Weights of a small GPT-style language model, trained from scratch on English Wikipedia: 8 layers.
Each number is 500 + 25 x the weight over the matrix's rms, rounded and kept within 0 to 999. Layers, rows and columns count from 0. Numbers have three digits each.

# up: layer 5 MLP up, 768x192, rms 0.248, rows 388-427, columns 96-143
# down: layer 5 MLP down (transposed), 768x192, rms 0.239, rows 388-427, columns 96-143
# gate: layer 5 MLP gate, 768x192, rms 0.24, rows 389-428, columns 96-143
up388:531510504506521515497446500550471495501494491481552501490504451527483502519501510441486489502507534516485476493544425544443501491509514476505520
down388:457504511511483488514502448512527498436469489536530491516493477524484496487499512488560497543528447494477534490524534521482506538521483523481525
gate389:463487503525489525509484480522513501486533516479484485454514508479493475490524523491527502498514481448507512528513476498464508541539496502467483
up389:486527525507493485511474479473482474505513509506513487456463513491451480542521502497517460501475497529531547477491496459552476522511476513535453
down389:471499499476513497522491503481494497458495507493505507495527515513503502459510510533473515489502510484494499478517521506526500472490492487488495
gate390:460504515459492507517522515462442457479557490505481496546493464436494478535534532486531489512483474543514469485520454526485502461578533469489506
up390:521539487513467479508525477515521472507545488477513491481532491495531476491507503513531509510503466589491506488525502489503485493478509473476475
down390:509536519504581549508476535523455539465531466477493563496506468497511509495523512474486502524522460490471504501490495525480523528509495468528510
gate391:515544503516500507540524555497523526458487465451547514526464515553496481458510477486483496508503535482490533472510466501520536513525495470469502
up391:489502487469480522483488507464477458502476511484501513496487506500530492563539509499486484487497477531464490558461488518480448491463473511552542
down391:476483479508515477508518534491507519515464467534499490496493457465519562532557475566511484469468456531515500518460526482530447514538457504485539
gate392:513508495447464488444503492509501499523532486483537469526526522496541535526494494547529468463493466545545510512501485527502509545466479492539492
up392:513523548514516499501549504498494485495502494488468547563481458497464501544473481478492519530538518528534472491512549475498498504493520507503526
down392:524473539466507501514501470489508533487524542499495519505536496513514471533498503500531506484541500526532470508539528498514489471464504516509522
gate393:487511499477504508478511491535520496470501504497500464488482503470456481496507476470466477473504505501498509512518454500548471507508526533464508
up393:501505497531497490475536483513494545489513527491503460432482527465466438485458494542559467501492494494502518472472527478526451438539499468501488
down393:553490562472477489505518487485517468524510454463535483507569528496474476483494520553522472526505494499518515416478481449467508526500493503479493
gate394:518528497450492502483497488488483536469521498557500484481479528476477483453503498486518501492491470453504489525506482511464513545501480508508475
up394:514541495510477503503498498497484502522506514500485531487517512537509487495507487479532520489460517450462481482518451489510516487460476463509452
down394:499524518501516469517506505530502524497484490480502498531476525531489482489470501483517474523519488524515544487497496511485510512490450502539499
gate395:492476476502531568507491530450495499585509499479485537507523460423493465539509585491492495490475508458516511484492526498478553476529485528504469
up395:513546515541538491521530524539466530501550519480477564507557526515470511496451487471510505502490535481509517492474476488514437472519521496503529
down395:492464471552499523496580530492500469516524487531483469561524562458482492511480507501507510457521505494486454545459543517507475502526429478476488
gate396:495491484522435508449493506516511512506517492517492511471451536495511511502517525427477471513493468459568480473539498507522510468497479530490484
up396:524449479540496467482490521490494532503510556523432457499482553486474492520494514475477501530539490487505479464496492487530513522499472528489476
down396:578493495535570522471440474493473485483519480468525483524474425511512496532549490523531455490498534502461499478491491467502477520509535471519487
gate397:484503508503506522511520541460482542490505453492483461513470483493473475466544473526483475520494466508524500519470489468498510553457493507505512
up397:507507466494501530485502502527514484517491496531433511494496531492505505524461532481464526490510494490485475499475539495488479467533505497493494
down397:471482493485484523506456470485509529522539491510487499541483542516490463536503535499481491528514514527494503522480515538528468453460487536479551
gate398:502491541465502512517528490490486468500525430488501482537528476510513520534489502463499511473471459547487461506479485525517470526525510514500482
up398:490462506506537504509524470510520458481494457500525507512518474501497500491500507473480479482466497569487467524519471498504495494514538516495500
down398:500500469490510481498466501493463526526519494489484513487491501481451489501491449494515513479523484499489443468466498489478490527482544515516491
gate399:531520466521507464496519535548521538500510462478473475536490503529492519495511514459514545489502510519486506468465532460514506510495471497508489
up399:502515481454502490490504466535480492499503477525486504489515506517517459519516480500485498518461472514543504526517490500494490519517524493472487
down399:463507476453499485510479488530495516486476507486451484507489511501494485509496484470498499488535477503489501478520503521519526495517499453497516
gate400:546507460484497477507470480529460474501533478512482455498499482513521526460497501494581554484518477494493504501485540532480503523494461493490502
up400:514488503563497529531523467491487478536538523467534499500493455497486507506498499516483537499500486482488472472547482486481492509527485512453484
down400:477516496558508516496505510509460447519517543501491477463506460519465518536535505505495518537512479501503405497516478493516489471513507512481505
gate401:494510515473503526477494500496530512549498510449486507517477455484489494528496498461503498501530475454495491496497509489537551489532506509534529
up401:469466533471494473503458527455516510510500538519488502481496508472510502495536516516466498490477481550435519532543521487464508480502497484449487
down401:543523497520503542466464484491536524502519524481503523539497532477481497464498504490437510489492484557505503510499486479469476477466507505502486
gate402:468483502538492556493538498524503471503499524521530551459573511457480476486569547533452478444498486567519507518532513438489489542502545431482546
up402:517524500514504482554480458439549536506509425478497492477439458479498503496502445497508515537496516450463540509461526484537543481462492527483516
down402:527503476480561504514482481486559553478556448504491479498476456483550484467507545497491494532486491495528492459465482472566550483492528502520457
gate403:491476532464495517480468522510465485472492494511491548525502493491459453479494524512492492487530528501506464496484512467498532482484475474510487
up403:488538460494507521511515507505507513473479521514537466506487502481514525496495478493485478535464487537518496495504517507494510537493491482500530
down403:469477554525500530501497490512489481472492534534504468495503509489465492510505468498529495513465511497496498513455499490511511511487453488530519
gate404:495500518530486528490489489545505499537513508533444527517470487502492494506506488513515479525497486509501507519510512469529487466533502513520491
up404:531503519491525527485537495494483504480494521469529515524496510492488467472515496497513499461503503460520505498486525491520495501417529505506517
down404:503502489474524481534506483505467528489500505517497458504518514488493495503501519499477490514503501487504485509482502518487512496473507519478511
gate405:504498526473496516579536540488502479496548528502468519521503538514505501493463477484486543520501485486524511531504492472479473494516528527516523
up405:518479520460512479522479504519538508490463536504469451500499483542473493483482497534500489449467492536484551550492485466491504496486521483542538
down405:497496503471496507525492498465488487526480483459482502500496462499492474481466495493506484496483492484518515489467486533515482527453506471478440
gate406:477498479505527525486495499499502466480522461498509528518521493472489497501495562488510496482518493476521452497503497448515496485535542523455506
up406:539507519540483470565497459485515489541448528491474476491467516498485505505483481524525485486469490536485539530503496512483529485500470498497491
down406:514490480492503452532502521483503516536505544518512492521514510529540498481537457490493481566505463508481545543479542473528478476489552532566540
gate407:523531506485462536484462410517532510480527563476518512506495502485457557508525486486532478486499459500477471469469500502506476500456555523512491
up407:511503517502520523488491501525478522538519519505505510547494465515484501487503503525491502552498511533498515501523520509520469505509510479490452
down407:502560533499550491464494509533579453561481502533471506484512529542521466493484503507482503529501477505496529479490548437483475500510483500496432
gate408:493545502489512459539518473453477544520523445477486538484533526459508499471509507482472510495534483474533517512508490485500465520483504504490493
up408:542531489515505519496496510515484464517492541506504484561487451511487488499528481508478484521494500508494514477453490527519491393492485488508485
down408:537538484524507520475523504517542480503445546476509525506518447478517450528456501532505466518495484455497497512465470532499482459515475502540483
gate409:482561486522519522515506461516496441473496463524538570510506516499527506451478519519528474506501457542457445564560523503512498500556527474487551
up409:522481483517482496498559491507518513505485522515489484495465463478501462514497504476472475489501532516530488454493487496567497463494489543520433
down409:570513505529492428558485543501500522540574492491522544497494470508503499537506481479531504576483484485483513551503437516519517499477510541461466
gate410:487513470482533509512516467501496505492512548513513506523524490504523515479546494453511539498492529507506486514494527514525526483489488490518454
up410:501508499480500494479496503487515511478496553513539532502503486488522506504533507466499525526483468527511470492499503484544491501481492441515450
down410:506539512508511487512463504506489514503508490457529495500491521490458500481483520502481476477497501517508482479463485504481533533452476485452502
gate411:513470488486481546490510498538493497508474508477474514514509505514481485516506476517522501479474478503483483505505476504504548510482492496497481
up411:529509533519490525503471496566500524510496484475460528506516523512525532559468459492505517526460456507493500499498528459510538492457520520563487
down411:485510470508525494504516503466500504512470503502517484489509462472488503489488491488481501499488490510497502512517492482499498503502490516531502
gate412:479478506475479533502506476499481507492460486503497492512480508509514507491504501495494496528508486480500473510522487503490476523502546479519522
up412:533500516469486480520495531516499490539456528477493545496517492490516489496475500509530507461498477500524488489491515490511487550503497463475479
down412:498510493485494495485527507491511541495472517490498479473518487472500553465479499453513496536483511524489479502461493499483492480440468524475500
gate413:542485504479509531514513488502459489465518527527456500474502518492485493503497514485516515480512496510487483513494491516484486504518508549501487
up413:480537478495476478558527497592482524515493501520529534494459486505499520478488445526489511502500451475499521471568508477501511506468505519542481
down413:529492514468495488511476507492494464504498502483513526507520486499496530508514481493503509487511522496516485488533461505512514455499510502505509
gate414:488539533544489501482502476514473486498502505503482518486484521518528515501496497492527487502466483488492495481513496517489503463539511503453502
up414:479498491499486514523489512477497497485511522539504470510498459493449475496513519527476529541532498500525556528478505485529517513478497520528474
down414:491506542524471503515504500508483482526503492490475501516507515508516488516484488515503505526487484519518496485513519508497510494475520502513488
gate415:478470485519464503539527531532464500497520516516479510532491508507488466504532580483539466473541506443465510492433486454535518506494506510490476
up415:520445485499505495477466547500455487522458491492527537527470515450500494514473562508546461530469495481513548534483463493472491552557536522438494
down415:506483513463485448503480507497480529478481530518478544528493503491505475509494521514526466518483510487502515551476484469461509460515493513443518
gate416:539450491474500518530517558508518514472492506486510541450536480457475568477491497488546501549496501503485519527494479446468447511518522551458517
up416:461423512506531506501553497540544498522486519484505486529522531492520480468509507503473504505534473487486508499481512458531463503538502479498476
down416:547502518458521489502545488474510489515530498472478500514500539526500497523493514499484536511475495499497524501545459526601488574471502541534475
gate417:450487488494506503508471498484469525494488517480481477480490523476498453485501495560492472480534525477523516497510482499498498486511470483520518
up417:501466506496481549509500494530521471512545490494507501503467485502478462519510500485515522507495499503514483494480515514527521506475494504529498
down417:496491493499504478459494486484550491542491478512514501503490502495509513499499488504471476493510496489473493506513509511493482489524506509531511
gate418:505445483527464519519471501487496509550490457521487508532528517509491505502502493497472520503496501508500511504456471474500512529527501503511500
up418:506480487478521488479510518510505521464476490484514520470520502532502480483525484487498559525505513508443477486502485498545512527470519508488515
down418:504487507492489502542543501529501476523477552515493503509527531509553505487510478523481538492550536519487468511434467523498485488479534455522480
gate419:508530465473539491482494491505459488528489459498498514483494531509533507500531492531489494524539512454505523527507504475537524514516525484491518
up419:501540483482497526475475510519511473537498502499499534460506542469481475574525495472488508546493505508506511491519540436519477530462507477468535
down419:488523504475536492513475495542536508524495502503501550477518500488508535505438506499504498488556489512493537468472493458508549494510533477537521
gate420:491467535513505516504479468477511500504506478527519461505533479482498500534527556491526476536532484520481543525512512549514492471518462471513501
up420:485518555509494520496484482473512506489503509489493492509502471454465504519535504485510539531497462515481508533498494523511505488501467505520487
down420:497518513516471532486440505487505529496492472488508483507485505531447494504500513528479482533501516455505471533494530536513504540497497465481519
gate421:536516515468455515508457477546498525492559491492517504487490512478462511494496498490513555537522499515459538511528523512455500430524500521492489
up421:485468493479493478526488496481470508515537517494505495514503492522506495477520456524473505493496475516540478532573516475499536500466497501487547
down421:517508501527507486527557540498500511489474456508508478474493463467491466491474502495479472429492479552535505492538495537485505460491506495517502
gate422:538532492506497501491519526522517517503509534490498511530487483519480509508525497536496490488521527474518504488520457507500506527517504508509502
up422:511519523472472534467492483488535501459492575520515508517483499523490546499541475541517445482485536500514503499476468502475540489530514551503502
down422:516521489518467521506506503505456508488519493460501510484485508461479478475468478526502479488471510539492487492452557494489509537470456484490502
gate423:567501508497496485538485459442475492543542533513508456447527509500503497554498520506480478517514480502463528494496509508463525534505515493520485
up423:471469492482566500445454531540467503479458520509486536487507436489501499482496463488503485545530466519464489500480487515507499469470479468490500
down423:472512478497502545535508575501497507489492454490466480503499504495531512472503497519474495500516516510490537495516506540482502504546482501432513
gate424:486503499495461525537490515497490475472512490506475485524458500517492498507499506512525526509453478487502489481499521511508502498514501505507501
up424:480484502509490508475502496497499495527518512519510507492504497515489482540492535495524519483453482476478497468511513505484518491484493466523526
down424:489487495524488497508538504480498511499496518488518493490509518532557485474496465485483510470508498501484454509495487490496478522529511511516496
gate425:530502492544510419456513495487501507459471498520495466501500527463516469489498495504489488521541512580505514535516532466502516533510516509545545
up425:496485501490496524524482524547487551541499505505505494488502504458516505486498450492503515493528501503493463460522481517501553478485492500495543
down425:477499518522495487555525530523443484514512518456509466508480503504499509520485490471455485488546489493484535442532485486496532460475480479488521
gate426:469467493506540554459540497500530422499485510473499481494465498515537485495501466494482533520544500516472479528492529566516453526513484453474541
up426:484498514508515503527518496502525504525471477502511506516489448508485455482473487514499478458508491455510484515511506514514506476517502479490500
down426:480522486497486513502503485480448549513523517481480522514492500478503492459493463454473424508507456491508477497497487548496497519503532489481503
gate427:508537503486521497497508488508515492513502517491523485528489479473470482452473509488531481522501463496558492501497489469520521528501530469493468
up427:453425481497522501444509539495530496529502466486538516511542473463507502508558496494500488493476496507545494490474501500497449545581470500462529
down427:558493496502505503503553524495539490477467455513465515504508450463535481492469448514525519489494519530509481476515519528462484513485476451527490
gate428:483506506525484513512518477534536500533534503478500504511494499536550477468518547471510488533472509530483508454501484506492482494502537488501476